Weights of a small transformer language model.
Size: 14 layers, width 512, 8 heads of 64 (1 for keys and values), MLP 2048 GELU, vocabulary 8192.
Architecture: LayerNorm before each block, rotary positions, tied embeddings, capped logits.
Each number is 128 + 32 x the weight over the matrix's rms, rounded and kept within 0 to 255. Layers, rows and columns count from 0. Numbers have three digits each.

# down: layer 8 MLP down (transposed), 2048x512, rms 0.0685, rows 545-557, columns 0-255
# up: layer 8 MLP up, 2048x512, rms 0.0693, rows 546-557, columns 0-255
down545:159116120139169135157085144123093147172107134126118226130103142163133156100095220149127100088128139142120141123151175183130111195112138129108092108133192170168107142165118118190099127123162073161103116119112085079041147137115139176152104064112203089112136127107087132121179117122114169152223111136118080098108116160090134136171063059145115115202107085092102146164125069107140106101086079114107079195079100147148152093097130145151149101134084128117148148110114138128152169150065105144135098113140112104161070093142106144097080117129160108144133053114150124121184111061157119112112184165134152122135118096156132166114119116143189065135159173165126142124168099127187114135128118139115088143129106112092128177133087138096075113160112133153129086167151170178065153088115189
up546:155103184088055082152195112085144160151103080082149145083118085144196106126138155107191182093136187147141024115155136138129137127121114131164087113188122083158128125118135178148155114102134159127113124123155151179129114142119156094187108204112107111123139143161123137088183118154092074150094146154104074155086121112123178109125140116097148096140112172107153109168075137241141161145146105161086091153116169162144125156054139149188200109130136134086127138146122119158181148111137134116147094156167153147122098097130161177186060167131115164146151124091135130112105074137075084143183179158175135153119157148138147134088079157067118085124168098146118126144199070068147101136127147119142116123094190139165148167126111136109165110202127118186077186250144163167113113132130134
down546:106146110137126146142145156139110085095095143143125096146085094173136152052171070049108157104104146162134181119118127099152146164167147179103103131156104148149146168175096114144107152127144158168131088126111109127103116125120150180120125183116086150089125124084135097147206135170159150108122113190139168155135185168139062125060109102134129110191084170147151177058105096121114105133121130099137143049090087174147074143096112132088086081102164136145146153130195162132129097109091134085115124149189119184155120151145202143168144128151078097069135119102082101168063133176149103049138141165158113189125097151117118150050081114102070108102117097098113064154100146237166139157140173121140167147178130127161098122114146116095130127131165177111220100145142182107126181114131106
up547:101147114125106187140083097118142161101146099116125125142176126087173204048082100086117074148156176132121099133039122098160102113112135115177126121120142146070094124167149142101192085102123068084169141164089084107142148150120125148108163075191156184149103149083100167130128164121125178175111064109220156120089131107089133116140161145143140081152092150085144123182140136111120143120085106101073117049099144124167191163068130164086119108153186103155114107115128142138183144100160151112098174102112100171164172117083097118166136086163102137158128111106116133116171055116144131141070155088165143150096171145138081132091140156103097077187135143173150135193160159106100121135074160179105125096155182160117105107180156102112148133093116169171128119122124168151084157152207155
down547:139152180131101137104114091146161166133107125150122109117149096118149141230093139121095141165096140158063173181160058125113101153121128145056092136137104133126162112146091155146102169112182097142107090116190147130145117171135101154132121158091191135119094114144174098142119098145082153141128155137081168093132112128135083123116155132140135100118135169152112108128099172152141158112210141092159125190078191087150095128174094078162135070097072182114091170127162140178111115095105118116134117114116142189129121123119151155131125110136115152147102151133142176134082136167068169115146126109096180104096074138143150112146129116144153134105164136144049173129155068137147101097187122133087123144116086062112162127132177159153087151115128155085064161135133121082122148085091119
up548:193094123131091162102091117145118177090135082171166080149124150088136159177152109193117145148181119086100160087127159105180133040074110120141100137127090076103164156151148147147110066131094150116130111173166127097142134210096077099087158068168123215116145100157054161150087101144089108088134080110176134096129061145200152054109160110061111125163172144115137122175179104126079131116108111099152148145110125156169028104083156079066132131169122120150139179169105119128127139107113083118150142121193091115137146174075156113103126110132133175118164141114095154163095054150145141173101130140160115134159126154153130137219082117100208117102147133174135211105122129153188118190153152125084111161151108127147157137201134147146128134137078094039070087144093107151149076090187104
down548:112150121154164116136129149145130098090164054070150122109147135160142080103174142082166086165073165163098128179147113154120097130185116112128189192112152126142163162107132164139149123127075093076164108125077162130126094060142141121156107142124105115172125135119131188146156082114126121136122116157136139132215203065122142149143120164181107170093120133147111109132115079130123107109111094172116141090182143098175133106143082116162124122132137144093105122123137090115100092150140087117109086109132139091177117103153115191105127134133128113126082108162112125128159134106100098135139196164132123124109133139153064129093160115125084143131087175136089113048110116120050176122085076101102099113101105146136124116091157155119200110095150151117163092122124130164102121160126158
up549:156148123143194143172127122108144072138083151156119122123135151152145116149069126141092151084154144158160148117109212167099174136131155191085096092109136078115137160131091133157126175074121132159160135126168136126110148116115093117144082076158133121088118162093182095128157139092150085140144103134112064161142118144152160088168139100128093095165106178129126168139116165137098162119088099117103154171100115118180123155093122125122156168088184108082146102165098119068160129119144133070124158131155134114081131103110152182114127123126137116110063086130114154122132139086137116209100132075117088146129102087068138131117119201131089159090100137181208176155047142116116131168127193105118120191137154176161094096148093189174174142109126107159127176149100148137131207120159142
down549:181110081171126091117119104096133139126083135128118136131114134091151128105115125145105135137119113099155138103161079112068136164157109162123162136131125157118158110099109170110121079138124115151166191130097138126093112100160135101106150091157087158138148137126097195207194111119059114156172083106130058100137118109096097091143085167149162151135117148153116061131117083121083072098098148084134129120163075119116128175026172149112154145096073166081139074113083146192135093091113135156132101117132175090076107181178099108147123124148105129095139113131130126104178134138105130166070161189173151134106134164116154108131128128190137129092112080118147121181135133086097100090132181115100096158060138090154085137164166143063126089102075132130162194060125080117100140096137175
up550:132129115127114140141110156119109130171140159093101170167133075093165164113160120172081123120118115135128127133133144145152133177192200127130144168130144135141102164158152147135099126132167068126161219134096080080105095160168084099108121095096115147095136091127177124119163124086109098141098130108155140112177168075129168083134113119108094116129133160114115190101072074165145121117168118127135132116147112096122116104154113126152166155114112149109126136087130116138172116101159089099103157099104131125109155130110137149156144151157169137154106130135101112053142154145148131083122123137101184112108125141137153127113132108111145154129114150157107119102082148159125168142134105135150196192147186140171108083160036126115122132135124074158175156080134138124120130080122044
down550:146111126140148142155098171104182149108111140149133100096089116139120133132080110119123136133164164110125099123130151106122118082093142113102136096138128086136125096133055114109190097118109122150071142115133094156124134084090127162144147105138157121155100094089106104148108130125122133120137089168127099178099089136094151157120151143128195123099114148123156142162169161134077066171146088123128143130113090161172085125111083146107188110134077110152125132114090136105078136145124121152154100153159139131166100150132183113119135097129083126161143108116131182168122114173176130125106128121129147190179134084131146107150128113161106152124151089101131193156186087098176166134174121128127159107170109159098116181141149141146142133153052156120100127116129153161143116093114147
up551:176144145173126125126073097081167107096196107123129093073098149088149131127105179132095185111174132138123153119093112121108121183105110157176107123094146117145099074078013145146109100121109131158150163114133140084079148109104074134090146128123105162155115140112125194199160138133153140088145101138138127075162093136123109199103132154130114098128235141116171131128172178128184130144104165135134106164194083145108204103137133127063066133153079100090089114137120119171132139151107173122065136091142125139118153157129101176180140087132135126074137127175087136127157132079115154049096142095123201149164125174165160144144087048169147135175178123120107098110111147150167127158115150136095143103089103116103104112089128100131096055108124112118121063179155129124057138049151136
down551:132113131161153142114218144153115129152128102106136177153140170123113182182115132122120134149081124108215120107118137142095128029150117104153130182095144161127113144160165142088117210108099145155119060101148132118159089106144111107156163077107204096107077074081143115086159166104121117087154124146144113173113165135148117130103104124141147129129131144135106094143067096151097163149113110101146146114119129098120107125136131120126165146145143127146082115092132160053147162211099124147115142135139137136042077141099137136093124150080168155150133100115118105099168101108133160178133179163139149128091145151139157164140161192130193172113097117045145161148162067126128169145085204079143143148140159122072152143132084123114098170157174076169090117154179113120087132153143137
up552:061154151114164189131102183101165115129137164130122152149088140119147142089113107167150174103134191083172192123122144090173134079094146105122109131063062178165143169045186142089188139102126096139169123067121124127079111132146135161195147093153129118102178145126110126066166168153127130221160130142183102101147103103113094124085161138177166131137162171147111177095114121110106123143145080136142100137173150186136134193098193130135142134159123084126105116091197173156154090146133137179150098060060156144064056122101080117085114129141193088118180057115141123188136130177145126123171219109150133153089155162174167121116123158110103140145124101114147120099116061122113131129110120116134145127109096108081110143167165142139095121149184139093112116086112120114157137111078101
down552:104136153061126134160104068120104116106143133178079199082150122109105162081057125109128134129129146140149134174123137116149131154157122087145144134109072114116097133118121081202092169159105110082109078166127163178096139127134205137035093123146130160130128183150128119156143101163115145155141126102166164105117119110108121146173194099121122118112159112110157139160087168113138104150113167133148163074154142077100148124132132064105153093133165109159130178175104075169131145089147074061118146122150129076143132170150131163140051120125084092152107094107126152125138144105147156139134084132137143143144133133142114095093078157106163079135079118148209149141086170214134078143134114075102159163092134095141127095095082129138111142089120138160139133125170143132139147170084153
up553:086143112179122130112141127085112127124093135104156089149139089085134130127141072131166119083095103148178170178090099120165136114144194128129116121122146155171116168164126120136150145139127146102121153143151134079088086106103085180126102169159146132140144108153136160138084105122126088106115136081129143150126116102101162122089108168091180183132154095154127142132151125149126152116116170090099161162112149134123112140148142099146136157152123142107188186091131169127102255109186134107153154103067145137132143162149106131164142053151131112074185134129080137143130183143118118125093075132140140111087162124154091115097080109124166131137152101092116118126160133126122112124115138129138106144100072132102142155044107122129158158175154068112135194157077142094184141149110084
down553:127121129129153152150133097177140115161145137095064216102112172152079085109160182164089119129153122114119104085175178157105093122060099132121090125142105111093151120150167191112124141071106091115144116126137127138149183054142143176100117100106176104126076133128135125127115153139092146133143180164170094145127165171135146133161115127161163076113150171086146128190128157105167131111119106056133131146089077179154178127161073158150124129154129101160138080166138057112144076119121096130113116109161121152120148138126183134110077165155118133186091100163156107106169087106108135157190142160142148154144116093136171118096141108120089090146151146166091120112091152087099197132115116132150143104144186186141130064210123144064120039134096183144146085112165120173068138120123134
up554:139140160110087126123115141186109071092067133147105101129124081102194151154138155131176129136146164152109111171107122103112118170123089136155117183177133111179129099158050105185139109077146152103096125144146150163115175107144115124124158102160145082123120125125101081103154094109066128151192116083137131183126114156139187143129093094147113119203121113121123183151101073168133145155132121123158158076119117163142170096088124170213125138149145116129120123102121155109099140077139052091069160074122180145114136162139139121101155164108193167088105085127109088116110072181186117171173069107162211090110142118081194131234198172145103119191139098161065150139182088173162123109115175112135096123119173145166104120137089155117125166113082108174137129184158150147100106096079159
down554:154103113118167154113109150172109169118116098129147091136120181140078123120127115128091107088125140060137115120110138144131116143130152186147126100097129123105102109124132137136154152109111141116164113135127165159168104118090141098152084171077111144101169151164179137100117183079122118137111123129115133021129165143135140119089098133116048199120096093114136108183089160123099097157123139166113106174180148151122144121131161133123135107105141084120141050143141078126178159168153143162141136149114102114134136127125168103135099133110100083138122144127137083106134154129058202142112133128093110170131102141122100101100119146065146162113075108143148114169121152144121112115157135139099216119150115116120146146174132139151147099167136086110112086140053083163144141113125197
up555:141153158183101112100107076080145148105139091117190119123104152066151107077148065139168140136099164114130145115110193125151171161153093103105132164124106169145132071147188091120160170077145083108147128102150146159164157120154108141179117154169144090147146105112103134124133162135138134114100144106163118139125163112130130155102101203085128120143160153101118125118102159079140126121141100204102135114139138171110126106119134143135152131131057138124128147116143127116183105119172158153128170076120078132151122179073130200146095094117167124131138063130121149088147092116146122217128191099131165183170125074061159113120139118113163063083186088155094140077111133125120173120172187110102095147126140099128173165139107166154129088137093122126098159165090104109151199078091111
down555:127158127046159146168113117159100128091070177117123117048069097182118099097119118080110067122127145144163088189120141137202136141104089119151118082134111130132147097109049122208141151133074129134099161107098154076084164088150150126136092143140133128109077154098178135115090074147141144146099104141143118122136163112102114143156124115148123156136143035200154153116137180068127145153137121134143131108181070048062160101141183137128112100120113081115128076097041099192146115129140115149125137151107200097127160052050119112145121116101157136158068157156106103111103134116119123173076093143145102141126169134154067112121053098154136144134142166156138182115132142127171121109070151100152161139127127125079094128109169063115084131100085098123172147142156140154105085176154083
up556:159181146086126099131186128115129139124115197109129095188150126149094050115117138078137152151147116127082146136082133127127104123197122107068140136107105111170160125138165142161092091139065141089105162144135133105174129147155146185115126073145105139145102104104098154163165125091094136166099108131090163145087169146158141198117148079128102134115133121064141114119135182157135127116066143137142175144141126118134177128126150082105116154107104097056144150120119116111081110138115116126135188067103152118126100115188144130065070099171065097141114158149117094125094124110122148167120125152148114148142104138115141150207187047142148093162128166191082102155079183152164142150081185080117119138145096122102133136153143112128108160131148098127093135150152127114108119081070110
down556:184115158110122124137121136150115197174132149084125138101050107150147144143087129136148078131140089075166131165176155110171163136121143142116081127136169107183098157167059144179107089168123170153062125110066108124118056159113125134158080158117088099087099064108135130130185129146137126097157107107110119147126054163091130211105102114143130184081129160187169112098119125129127149088109126117088210116092102029111113167103139037104128100164116140150173118086163069138096097108127124109125142096091132116163093135064066176107123152099132126130106095150101192108150104193142130126111139124108110113193141181104063092084097141136134175156094176099076100159108114182081102193160102109160131130121172108121136115180118151149161128141145114169182125153157116147134122176151125
up557:160137090131092104135110160149198088198135199086146101143162160130151111161142131169068073152174164111119199159116147193133096172097132139119150124142124162082129110140104181151139134062110130130166112081177163070089184115120069150143141134119161126171181135142117071105084038108176182087149147134105099160078194082103149162152120138120168123128139118149084102087070158109194142134135092157164137152093157091131099168111127137118153128128119156117128158143133155183127134137086119091116129163128140151103126160104142109094202110145091199147145180152104131109055183154008138081133084112148178109101114156142065121169158127108088086123184120131145092149157121129171126188109163154124143105150059109162092095148163153144129183091113118168127110173160168180170183105121108
down557:142094081141078080133099176143124130115139159111081134115143127129087115122141168066170147147158114109108152073102109176098180143178086122134149075143145120193112169159102093107142120124168158063116138144155084114086185154143143068173113127136173171134085134119126134110162141101131131121091139151124129143123166089135091141110173104111145169160153092148175153150110147083128124145088101163125070069074177153172125154115123132126139116117104085102163156118153107098082096105188121133100079159166164110094104075076145085119187164075107159112109138133116078082098103112142185126128104123078133109150160194099164129122177165146103073150158061146203155100172198153121108158103140178120111164173168135144093110162090115092136093135138125094150146125126137150076173113151074